From a checkpoint of a small transformer trained on Wikipedia: 16 layers.
Each number is 500 + 40 x the weight over its row's rms, rounded and kept within 0 to 999. Layers, rows and columns count from 0. Numbers have three digits each. The size before them is the row's rms in percent of the matrix's.

# layer 9 MLP up, 512x128, rms 0.155, rows 476-511, columns 0-127
095:564470545525484532511502505522476502488487432487442539502449508513476554513501491485565548468412475536509477499492488506477465488475562399551499451513507481561496488528481515476505475523550523536491462489522512462496491544493581525536505496548625414497471550438493522498495516441482453491459483506496493463563487497531566550460499519471480510514609397450478592568516548496506525541399
111:587479459479496527547464499485551539467551491538502506554560485546464528458454513550471481511507528459509469452448514409524514478529504423508537482518540428473513485512411488493537502495473534530552584518512521453486524543502481484417528471497589418428568479472451483530496498552528469474463446458524466426494509527494474538486562515456530476555564441453536490458528561456558510574489
127:554484462516426490440508383442469442435578479563546530480476395461529549481487492499467518469511492504466566466479581520494474534483494465503431507557519494520474515482471513435411455490481477513503430560446558542551468554537513508487504525494551539531538496486532452523537477542488472475525577557540474454540494542515464577474474503490490471484554468480470484444599485489509499501496
095:460496525461531501475445530522483503427544501511520431537473544489462595424500465531430487471520555471432530479553452472494421531485488594495493490512465546520454490455491462472456599491447470464477497433564533544507491568508515489575458486517517428493459402567466500526529521492410493497494476513507481445515526509504502470502414434517528503524439521477500461547467446501474504454532
114:535493459467503470403465539417502569500472470568461487482535467541488545475489509543535548494453510449484545530510527468523533536523496455440517475461461510521507482542467529453528432433478543487527533479548461410528450455515424536490597511483429477457499436534534534472438475499579504494540472573544479530485504423531565599472522491516493510515535518469540514565537536498537477551500
026:506481460491458452509465483498547483520475547468506454545528493513586565409534503498515489458543499465487504534476472494586459483539587416453528507524536485537530536486493523433509540454489492455585517443489470514505530513479469521506536420455490507577477503452533602511435441529445545428552496492542441490454469494532503563485481491466500451450528466519537453474465437445497412506466
102:563546525606498494528537496509462446521498380467485499528550516567437557538463534562578470500475500533530521514463445531500447444512499437490580549462582440422488525484451463521497536475423477477476490522496505512515462472532495538536549455483504476456564487511526506533512555463476524480507565477502465456526479500550437464463454581509516405450494520433509523491504480466466515501495
108:442506462544522497512514538505553494504417513437507484579499501580474580446498474509507474486413521521501496428543544546467475458486553516577561497524587451487514548470466555523513478457458476570522447481492507457544472511480588525567556492451513557475481561514448437489535489498450396528477469484483528556517515542475538525486496491513507505554505509452487513414583523500530532531491
112:439496530493453534462464587496466434562533529492521485586441516474507452498461547523491475467463554491555549501451435496497491479536519549512484534544497543486484542473459523539442556500440491485483503505533536480452450474518493441465466545543500510424548450446467518481576509459517545451467468563541442509496443459568534522447509393558502461512470556521461458543512494392496530505485
105:410469487562488526497477631464531566498514446469497553460402577581517507432504508512490489476552513483449446473493513518487504554488482523460489474435524507502482496474532539487493539455468531527430507500493502462416574545516500520473466513509500534461492483514534516547435512476445527547568493483484563483464524496492495572470444491484400505414582500535537546510483498537571487489504
094:435543508428544486465533487504593499518472518581466465507449549433481444563484525554520441587469534507432444503466484474468493459531504523517474576433530499504543497449459494524462504540458455519536502563503489524586493475525590492529496556497474523465450504465575467506409477517487499543460471449534505474488497427508494411464554453449504454448480511477455497544522502461471542513490
106:460477542466430511520463536565493458546503531506450533554466478539545487519453485454533473507459461444447522484508584482473512453461508457530545470497524452501525510542480522411492490490501514531434501573475515534483541485484549511517522557399530438431452495517573514482484570477561482519402532543506528508520449412515521499402527522571566494484519536542560441482466462493495482537529
097:508372487502428503500503532578467432547499470494503501481497489511460500496500449465540460524422575503473556543505492482542513482448555454539419506480471524551510520539445511457540520527508415618506538557523517495489514480541558538518464538416554472451553474549467544556501480545453470459449534517511535493503528461521479517504543459505463519515514551531483506512540573538494451421542
099:529533471618499452485487526467420562437596550461429539507547525506428395529468530496505529463496463463516500462435530536434561527552560415527478501467509429522530513506434445514456548472535458529461510502537539484542487461553504468543483510437475535481584513497529424472474487520517501500416482460556524525461463470513525492501480477472467503549512536534518477484522524476533482485479
103:506591463536520489533441556564547480457466502519469511520472501520428520509498549496452520416524515524473508468480471518459460500438566501511522447473455580437495521435444504500451481533438416482507468551539522489436507526519558468444518542527476501485503455519494519479484485482519485547544511499491527425523515505488507442454397445580456492494486556432575457547544499525470391485480
103:496480530457541473481420527513470502466494425564465510514497503554473518480562517520545484468436585511515494465479453457489411544477563490495479429508523515521472564512470518452552503568548522473571489571501437493521501545520507525465515436596532482513526477488520465469484447547509475440538465420419491474490464532518465473404472486579445506542499476524452507414524531501463528461460
110:500513492438527514467459513528444518536501469497439457505499449521556522475447448457515527499482488517445524491469541522481492528545491456539487539452547514534523558391514496469564513490547439560461572508469464424538456562530493480510529479550526476575417466546516547520515511518474442475438491509546510468428388500546527519525541465484447534507497530478438452534498455461551493405438
090:522509504487500521361456499500573495442506486515474530517497445434531496532467528438479492469534560454519473597506516482488489433477510537523542428419491530513561520425499451502481505563462481533451596495495536501472546490552480505496560519523587467441590451477516499533497531486497503506516489435507481541536468524523541548496501520461560489550442578565486509529501488525472490416478
130:467454422503448501554515480505473558543546452513453482552449516452519481471528540529524440548441479490469487429551490505532410498502391453503481465447508547550443458551536528489479444518510515549519545536482445496489506491427547521552541539504542535450446514435566524510523537530523442506501500523471515545455508612513544437551469539463478501464492525505446525505535523490555420469501
106:502519414543416439460555539454524460487453500475506470450546562494451523460530479491510447514531520502416595481425401505518484472554464504524572519432474454513526484495414491500543464507524424546484473473474472514501500544481503497445534503491458541499509482454483519539506499545566420417437532515545505508474453491452486517500461548489550476449425499527459538550469502534477429495503
090:474416484442526472463514528520475481569535460479492524519509505482504514580472497457523581471515501501540494487473482526537438520549471433451520437450517523501485513552475524495462490486533600517420530523479554526547514549508548545476474503531571510521489550536461544471430530436541550540525546515563561438534492481522464429514520520518532472500550404515478554481611451425523538518485
106:497572380455484479475500480566453440436487569486484458439554541485452478518531500478519410559516510442497559521474515461503565548499473519430496569533564424476532512532520444502497451484479532554523515460473465487518572515530522474548454448436536521572489547523550505477531512452533511476490468467507469470494465525486515509461476447502469478531447546434514563504534507499449518575429
095:481502549505542492496463560546463511450525508421517550550493541456554509403505510503500475525501451486533582513555463514477460518494456521553491463438542502572492441433494502516501494452495519538479514529471571537552489489547531484405484525487523447554506455590547506506548523568476567453526544480433500538565491507455460389535497456449497493468505486548544532454414536515518510514494
111:455470457503527523462457572411505513527526429477413543487567501452477480421472472503534507463504456557402467520554525486472533506502474514516453542549509472510515503513479502488490496469531500456447551589566430488460520442569587502495546522476462486416448541542438494473559431442491531432462520565492513518492544526518547507475512440495479539448538517486491476443522440495513500472488
082:526461497455482481445512549481539445449507431532508501464466572514440523444427498540458421521540587549481454476406507482503494463524461533529511532505489527510449454550502508488577445501447442505563559478451524506530514543513538572497582462485533491526479497496501496529461584487463424454503488548426442539389523492438466547509512440556469527496474495526497520488485446492494490497507
107:492527472527569533546557570495428533511524538486420362569518482498522472500547520584401534480534525478482495516506505479484515497472569456544522490551525514557587451534489507467485526513505531462596423538513471517489527564529523479527456521496484549538468489500546524473466515526488453519487556459533491461518502456508542463510522469436509474539536412422439500484466486517560513485533
089:560521506486505530535450429533501518485501526485519475533492450446474496548476470418487527544497464507472516471554500470467461428524579550472510547523554545483568480499500540487452490552540523540515520562480508526476571501556467477507569529467487552461515505444501480497450521386513526513536475461464497491499421446530535532444447497464540498556636538472581488510552491500453483589511
121:533472434477511506517430519457424539547523444526466451513505488496512521465516461541481498523570550588508548537464543546527457495367446567484513482472545525544522466489520442569495467444589456498512486504562490536534496462561506556515419545445471486499508482465511477572452564504464424540516544516518425467486504465497529504472500476519521469559472518513443498455503541573475525523501
108:483495470515517530515486551508375541512500420486484518556486458459454522512512469422492530477419506534502505454422576478489466508467507415530472468489494562462579555531511559501531492516527531577546557515524539493504554499510506462510514514478533565435541502515537468517572434552536485462513518479488492498527511478421456455443540433488518489452564520403505534425502471558510510475486
103:502435475508470453417475475554460483534508497471469508510545484396441485526529496554512497428541524533506523459506559537493489554519498541487506547471491570442467465444421486518501514573533486554539471507498436476519489445566475505453543431458524522515508425573491446479452484525503487513502522538429481430490525492578435510567474517485501423460506410554471468520484450508469429513510
108:470444444449437468508508523478551496477536554557455462549488496446533552542507465477411562488477518510527489476462529515498525404496596566491467469496480522558531458533545550453437515479453495483512574403501574493438558519531476545490520510555471550476562497542467498558494464505487534518501545506518473508446467584508479512495504460585469451470493514525496505542500445474454528413474
086:532438535464548432513502493465496480478572467525455588491519460590596492459491601500476495509437532511537506452533447489533498528461491419485428420468541537433521555521503510544504537549485522491444533493502517519477537411528529530497543498529556513556514463527434487514529452430528537522573528518521482496531493511514530549433504459490504507529568493520455517422501553426471498509493
091:444548478511478464439521430568456498463514518572508462554537478490469526533465552572446507453526498484502438509477514538486485488442490500445543426602443509478565474561468525470426494477502526492573450464470501494497568445483593469579517497502500530476541467543437514509492487501579445444494459485615482544508485520527504492482461465480506463543516530484464513432439474464482520486518
092:576485463487551464419494507444510590563472516499501593564478501522451518475510489529453503471495508469430461553382535473580500494537513569456518495459533523503568486516461502529539545474513478592522487501442490527502537441460528571507490456530547574503490446477490445541458473411483549560479555534535439507529499532472514509531493499499507513547500431542480446449480482481465502519519
102:479434434490524488587538456540504522530452554527475556467459560474499545475572480554506463514435505463561495567410482542461470461536512412487484395438499500516499481530544506536522520488437491561545546526485506518557513464487520495543534473498475569469409566471469459529519513476470465525475474478535467482477483548431504520427551514473494492512510476484538471544515480432435543572475
098:474556498562456528507458480480503522474502489510526515523530464417520566500590434487473569496503481465507464533461493535463523573444441478461534497498545531473508511481456496461463520545431512480437466510529490562540520498493562500531445532447546573504566507464497487535541547535485500497596507431525444512511546554489593527464535450563502427551414438536501512446471471547467463529510